Weights of a small transformer language model: 3.88M parameters.
Each number is 128 + 24 x the weight over its row's rms, rounded and kept within 0 to 255. Layers, rows and columns count from 0. The size above them is the row's rms in percent of the matrix's.

# layer 10 MLP up, 512x128, rms 0.205, rows 389-413, columns 64-127
size [101 104  99  91  97 117  99 121  94 104  95 103 101 101  96 104 109  98 103  86 102 110 104 100 103]
[[101 161 178 135 122 138 171 111 148  95 146 114 110 162 130 162 108 127 133 147 130 147 151 181 166 134 143 111 174 121 140 126 101 115 101 104 142 145 107 129 115 121 155  96 109 124 110 160 123 139 121 121  98 129 156 111 116  98  94  81 141  96 117 112]
 [124  95 114 133 141  57 118  99 140 169 134 143 144 117 113 127 136 101 113  86  80 125 160 151 105 127 131 143  85 108 162 115 111 152  81 126 121 127 117  90  75  85 138 131 117 153 111  90 158 177 157 115 119 129 132 144 113 116  99 146 104 134 129 155]
 [114 148 153 134 144 114 153 134 112 129 115 147 168 137 148 116 163 152 129 125 103 135 111 178 137 159 133 125 157 127 110 119 125  88 145 130 138 147 184  90 131  87 140 142 113 110  65 157  90 134 121 147  95 125 140 127 128 130 100  83 135 143 116 138]
 [123 144 155 132 145 107 106 129 149 157 106 153 105  88 134 141 104 125 128 155 109 166 149 135 130 115 104 131  96  89 125 137 168 132 156 156 125 135 137 133 111 127 103 152 117 164 141  82 123 101 102 185 136 118 111  77 129 128 132 146 190 150 121 130]
 [ 92 131 137 157  62 148 163 128  74 151 133 131 155 140 122 147  84 127 127  97 133 168 101 138 130 103 116 143 157 142 150 165 141 130 143 103 136 123 104 119  77 127 139  96 147 146  95 120  85 102  94 153 140 130 123 153 151 147 150 140  77 116 151 167]
 [149 147  84 119  64 120 112  87 107 161 112 142 136 186 158 185 118 142 131 118 118 139 105 108 132 115 141 126 126 144 161 130 115 134 159 146 162 139 109 137 130 117 146 130 114 101 161  78 136 133 156 107 102 141 129 153 109 134 119 107 128 102 174  82]
 [ 89 126 172 128 140 144 135 138 139 155 145 161 125 146 152 103 165  95 124  89 153  83 141 134 136 104 105 159 138 163 158 119 116 142 166 124 121 123 133  45 191 115 166 120 132 154 126 132 122 134 148 137 114 128 114 152  95 113 152 139 119 122 154  96]
 [114 127  91 153 115 124 156 105  87 171 152 161 154 118 137 121 154 118  98 118 149 162 149 110 112 130 104 108 127 124 123 129 100 134 133  90 136 124 141  94 124 151 151 101 137 151  82 120 113 156 117 131 126 135 120 170 117 137 136 162 113  71 147 126]
 [144 124 145 146 160  89 120  99 120 136 144 127 116 131 121  70 153 164 126 123 107 110 150 121 112 112  50 112 133 133 101 121 150 129 136 126 161 111 136 123 153 169 156 131 122 152 162 144 101 118  95 134 100 125 105  96 140 106 149 142 101 159 100  87]
 [146 163 150 118 105  65 130 106 105 120 131 136 147 102 154 141 144 108 113 152 103 143 175 169 136 151 138  91 102 126 124 121 114 125 114 122 158  97 120 115 127  74 133 100 150 130  65 129 121 119 120 176 130 121 142 127 178 137 139 145 101 178 107 113]
 [179 144 128  85 169 126  92 116 104 116 153 152 159 147 129 124 133 102 119 130  97 154 131 141 134 176 100 115 117 109 148  98 105 126  91 108 110 133 169  89 130 143 135 130 142 145 143 138 110 107 167 122 147 152 139 151 151 116 114 133  84 106 107 155]
 [166 100 120 112 118 131 175  90 105 132 113 151 157 166 155 131 138 135  93 108 153 180 141 112  91 134 118 123 107  98 156 131 138  82 129 138 147 104 157 131 115 169 171 114 103 128 133 125 120 103 145 113 152 140 117 151 117 105 128 135 110 125 155 111]
 [100 137 155  93 162 135  78 131 100 167 173 113 109 174 105 139 162 151 132 109 117 132 156 145 137 138 134 118 186 153 127 144  90 120 120 157 107  63 166  99 131 170 131  98 130 112 170 107 122 140 108 148 151 127 123 149 157 126 133  98 116 138 103 103]
 [125  94 130 127 119 123 118 109 125 159 174 125 135 130 111 160  91 143 104 161 146  97 139 121 145 135 136 145 143 121 148 115 120  94  99 127 122 149 122 121 148 150 122 156 137 143 119 147 134  92 151 112 112 120 152 116  90 169  87 142 153 105 106 166]
 [ 79 112 122 145 191 107 145 108 141 106 148 126 141 127 153 154 123 129 123  92 128 142 163 157 138 163 120 113 125 137 153 117 174 121 102 116 126 139 129 110  95 130 130 123 144 134 154 119 156 115 113  87 124 151  85  84 178 113 156 111 120 140  87 110]
 [103 105 111 159  95 108 151  81 125 158 150 121  98 144 141 127 123 130  69 152 106 139 129 121 129  72 171 131  94 174 131  76 154 172 144 154 125 138  70 123 104 147 122 122 128 135 134 143  97 141  86 124 146 119 111  89 131 130 128 157 150 129 123 121]
 [145 106 149 113 117 117 112 141  86 121 114 142 154 174 105  82 170 115  97 120 125 161 143 144 126 115 155  94 153 170  93 108 146 112 157 146  94 124 179 127  81 131 146 108 110 145 149  97 155 102  93 128 164 149 136 115 149 116 144  95 122 108  90 129]
 [130 144 142  88 127  74 123  91 117 139 153 124 159 118 157 179 108 106 107 112 138 115 157 151 136 128 125 110 160 140 109  91 117 162 129 106 132  88 159 126 141 118 121 123 138  98 106 112  96 104 120 128 128 132 126 111 182 145 155 138 123 109 152 151]
 [109 120 123  86 102 131 127 140 136 100 184 152 128 127 135 133  78  88 167 116  90 130 154 103 137 115 126  98 158 139 132 131 102  92 125 148 129 121 128 113  93  89 105 116 112 116 111 145 103 141 138 128 158 135 122 127 141 138 125 136 127  97 131 143]
 [124 114 150 142 129 131 148 101 153 142  97 152 156 139 168 111 104 176 131 136 100 127 134 170 129  87  97  92 149 115 183  98 111 159 126 144 175 148 102 128 150 162 146 107 139 115 103 102 131 130  98  82 134 166 156 114 146 103 134 144 114 120 165 156]
 [162 127 143 107 122 126 145 126 115 126 115 131 103  84  99 113 156 125  85 171  93  90 166 122 136 120 146 137 122  81 151 122 134 141 180 156 128 114 130 123 133 132 125 132  94 126 159 113 131 110  80 102 113  83 127 132 135 137 104 152 156 162 145  92]
 [114  90 163 138 106 137  84 117 121 121 124 132 149 138 134 189 140  86 112 158  62 170 136 103  90 143  83 148 141 144 137  99 136  93 132 106 112 129 117 112  78 122 148 122 163 118 125 139 164 149  92 150 130 114 142 125 131 108 150  91 159  94 146 132]
 [115 115 133 131 110 150 112 122 107 126 130 140 138 117 128 123 134 131 146  80 165 117 103 119 131 150 138 146 183 141 114 104 142  96 155 155 102 139 178 134 129 120 119 144 151 139 150 119 115 123 136 119 131 119 104 184 162 123 127 125  91  89 119  95]
 [119 174 125 109 129 154  97 133 141 125 115  78 152 132 168 126  98 138 146 145 178 146 147 157  86  83 124 135 196 135 151 166 133 149 136 124  95 133 112 102 121 134 118 120 141 132 125 139 163 117 117 125 120 144  73 129 129 133 117 195 131 144 148  94]
 [ 94 137 101 114 120 115 115 117 115 139 118 176 111 127 133 119 166 112 101 157 139 113 132 141 105 129  88 149 172 126 153 131 118 121 132 136 104 128 140 168 150  81  82 109 141 139 174 113 144 141 134 110 140 114  94 129 134 114 195 147 130  93 138 150]]
# layer 10 MLP down (transposed), 512x128, rms 0.223, rows 389-412, columns 64-127
size [ 97 101  97  88 103 102 115 156  93 112  94 118  98  94 104 103 112 109  90  92 104 110 100  78]
[[169 147 131 116 111 157 118 131 168 146 131 161 141 136 123 116 163 146 136 123 101 100 128 138  97 116 127 101  72 155 101 113 182 161 155  90 106 138 130 126 125 140 139 143 150 133  92 141 131 136 156  72 164 156  38 131 124 138 157 109  88 116 111 114]
 [142 116 112 159 109 157  95 129 127 186 126 111 129 179 118  84 103  90 130 128 133 118 131 183 130 144 152 146  93 139 137 114 120  82 115 133 132 179 118 104 100  96 150 142 163 127 120 117 141 169 145 106 111 103  97 114 106 162 130 118 154 123 124 128]
 [171 105 106 130 156 126 155 161 161 138 111 119  97 135 124 171 144 122 125 141  78 135 141 147 132 118 128 129 123 144 145 162 142 140 121 130 127 100 129 135 102 139 173 130 103 129 144 165 149 130 127 110 153 129  55 128 119 111 127 138 100 140  90 154]
 [146 107 121 106 149 122 124 126 108  96 136 102 122  98 133 105 114 105 165 132 160  89 134 143 116  91 136 168 137 109 157  91  87 133  85  96 148 110 126  85 160 163 153  64 156  89 146 108  84  99 101 110 109 145  64 116 108  87 135 109 119 125  79 143]
 [133 159 111  67 147 138 118 115 151 125  80 154 122 141 122 135 163 126 125 143 126  89 135 141 116 153 154 104  96  98 150 146 156 138 143 179 112  98 142  93 129 141 139 143 113 152 174 134 197 115 117  89 133 142 156 114 176  90 132 110 154 139 112  98]
 [ 79 107  96 134 124 116  92  86 140 167 137 128 145 136  92 113 163 135 120 143 125 108 112 123  97  89 115 166 115 124 121 151 138 135 154 128 126 174 165 119 137  85 143 121 131 177 162  74 123  86  96 116 146 143 106 160 176 116 120 124 149 119 184 128]
 [145 119 123 142 116 112 152 173 169 126 153 121  92 112 171 122 106 130 132 120 104 131  96 170 150 114 120 132 116  89 144 124  76 133 156 121 149 128 159 157 125 113 111 166 138 110 114 158 109 138 107 119 109 128 126 156 186 132 162 124 162 158  92 147]
 [143 122  91 142 144 141 133 139 116 117 111 121 153 116 141 107 124 147  71 131 121 125 110 141 133 115 112 148 103 103 157 116 117 130 135 110 147 145  85  96 128 137 138 123 122 138 104  86  95 165 149 133 119  91 110 190 160 145  91 143 159  92 127 131]
 [135  86 157 131 119 183 101  97 128 107  77 165 127 163 134  92 154 136  86  88  92 117 130 117 120 109 132 137 134  90 170 132 164  98 129 159 141  89 140 141 107 150 118 131 154 102 139 125  81 104  77 151 133 141 131 126 131  89 125  98 126 167  99  84]
 [141 106 141 129 130 162 118 164 154 176 107 115 117 149 121 121 155 178 117 128 127 146 142 141 180 104 125 152 133 132 127 135 141 116 135 133 130 143 127 111 112 110 121 102 171 111 179 126 149 133 153 127 102 123 107 150 148 121 133  92 104 125  73 110]
 [146 109 141 145 110 126 117 127  97 139  85 116 132 145 103 131  90 108 118 123 129  94 143 142  97 146 144 199 106 152 150 125 152 147 140 109 165 109 114 176 146 150 161 152 113 139 130 119 146 149 170  89 110 162 147 135 129 109 155 123 116 176 145 130]
 [186 108 149  68 126 134 106 159 129 161 157 110 135 118 152 126 102 140 103 113 118  77 131 119 124 141 110 141 136 106 148 123 123 167 148 176 115 130 130 110  94 156  99 140  99 136  76 105  98 111 129 127 147 154 101 112 134 120 188 121  92 133 137 125]
 [145 126 189 112 101  76 198 134 124 102 108 142 145 141 136  90 112 150 123 154 106 134 122 145 137 131 118 118 105 121 151 133 149 122 154 142 117 110 110 116 112 132 141 158 122 168 119 181 135  80 134 153 141 120 196 143 148 108 152  96 143 166 149 126]
 [118 163  98 128 161 137 116 124 154 153 106 133 135 143 156 115 118 137 108 130 164 141 120 140  98 115  79 134 155 136 137 122 144 136 178 123  96 137 144 137  95 105 131 111 155 151 121 104 119 175  76 148 123 114 139 142  94 113  89 123 184 118 140 115]
 [164 155 101 151 125  67 127 113  98 135 148 112 111 141 133  76 142 149 117 147 138 185 107 109 127 119 129 123  90 130 107 138  77 105 117 125 137 139 140 113 122 107 155 122  92 109  97 103 174 131 156 131 115 101  83 136  96 165 108 130 162 126 161 154]
 [145 148 185  94 162  98 141 142 134 127 117 184 181  86 136 134 138 103 129 138 120 122 162 123 152 125 125 141 140 118 125  90 118  93 113 130 102 132 145 119 123 161 103 142 148 130  81 103 148 151 156 133 119  85 151 158 148 156 123 171 140 124  91 123]
 [ 65 139 126 161 125 126 104 162 134 160 127 148 134 103 140 136 149 113 116 113 124 104 126  93  93 103 122 124 161 137 118 157 122 159  97 119 138 151 153 161 144 130 103 148 162 108 121 181 109 126 128 129 168 118 153 115 148  99 139 158 149 100  97 138]
 [117 129 131 108 118 139 113 122 150 118 161 145 158  84  98 113 131 151 143 128 148  89 133 121 163 117 135 120 126 129 137  80 142  75 116 163 116 128 139 174 152 115 130 133  65 142  69 137 114 159 140 101 138 148 117  96 152 141 154 102 117 138 114 143]
 [109 117 129 147 145 173 150 149 138 125 117  79 126 124 148 137 151 130 126 108 150 127  78 142 110 141 103 157 134 125 111 137 174 104 128 132 144 117 122 105 196 163 149 131 131 149 117 109 135 133  92  98  36  79  59 146 129 157 122 140 107 122 124 134]
 [120 123 119 145 153 145 164 180 138 145 170 156 111 153 136 103 139  97 130  99 148  96 135 123 138 161 125 163 125 177 130 158 114 112 133 110 119 142 161 147 124 131 152 121 156 114 122  80 170 131 116 134 104 109 136 122 149  82 103 138 124  95 113 136]
 [146  81 140 166 116 154  78 189 160 100 105 124 114 109 147  97 151 114 126 107 123 117 122 122 116 125 123 170  98  97 158 129 160 138 134 141 104 144 147 134 124 135 139 143 127  99 114 104 128 172 151 146 145  85 123 146 134 164 157 148 120 158 113 161]
 [ 84 134 109 134 132 103 120 116 119 138 102 113 121 136 121 113 134 143 107 111 151 112 118 118 125 117 136 103  91 116 167 124 115 121 113 141 123 116 151 131 123 143 132 126 107 131 142 142 115 145 163  96 108 116 180 113 124 129  74 118 148 169 107 138]
 [123 119 134 119 122 111 103 130  89 125 156 119 153  99 149 127 125 113 118 131 135  94 109 140 160 108 129 125  66 142 116 156 140 168 110 141  92 146  96  94  83 114 148 120 147  91  83 109 124  91  80 110 121  93  38 132 111 123 121 129 155 143 130 107]
 [143 125 146 150 132 141 138 178 151 117 173 144 120 137 143 121 130 112 123 125 131 112 151 133 146 154  93 112 124 135  83 105 126 178  72 143 173 118 124 111 130 135 102 133 146  91  98 127 120 135 142 154 155 132  58 142 146 151 165  92 183 107 127 126]]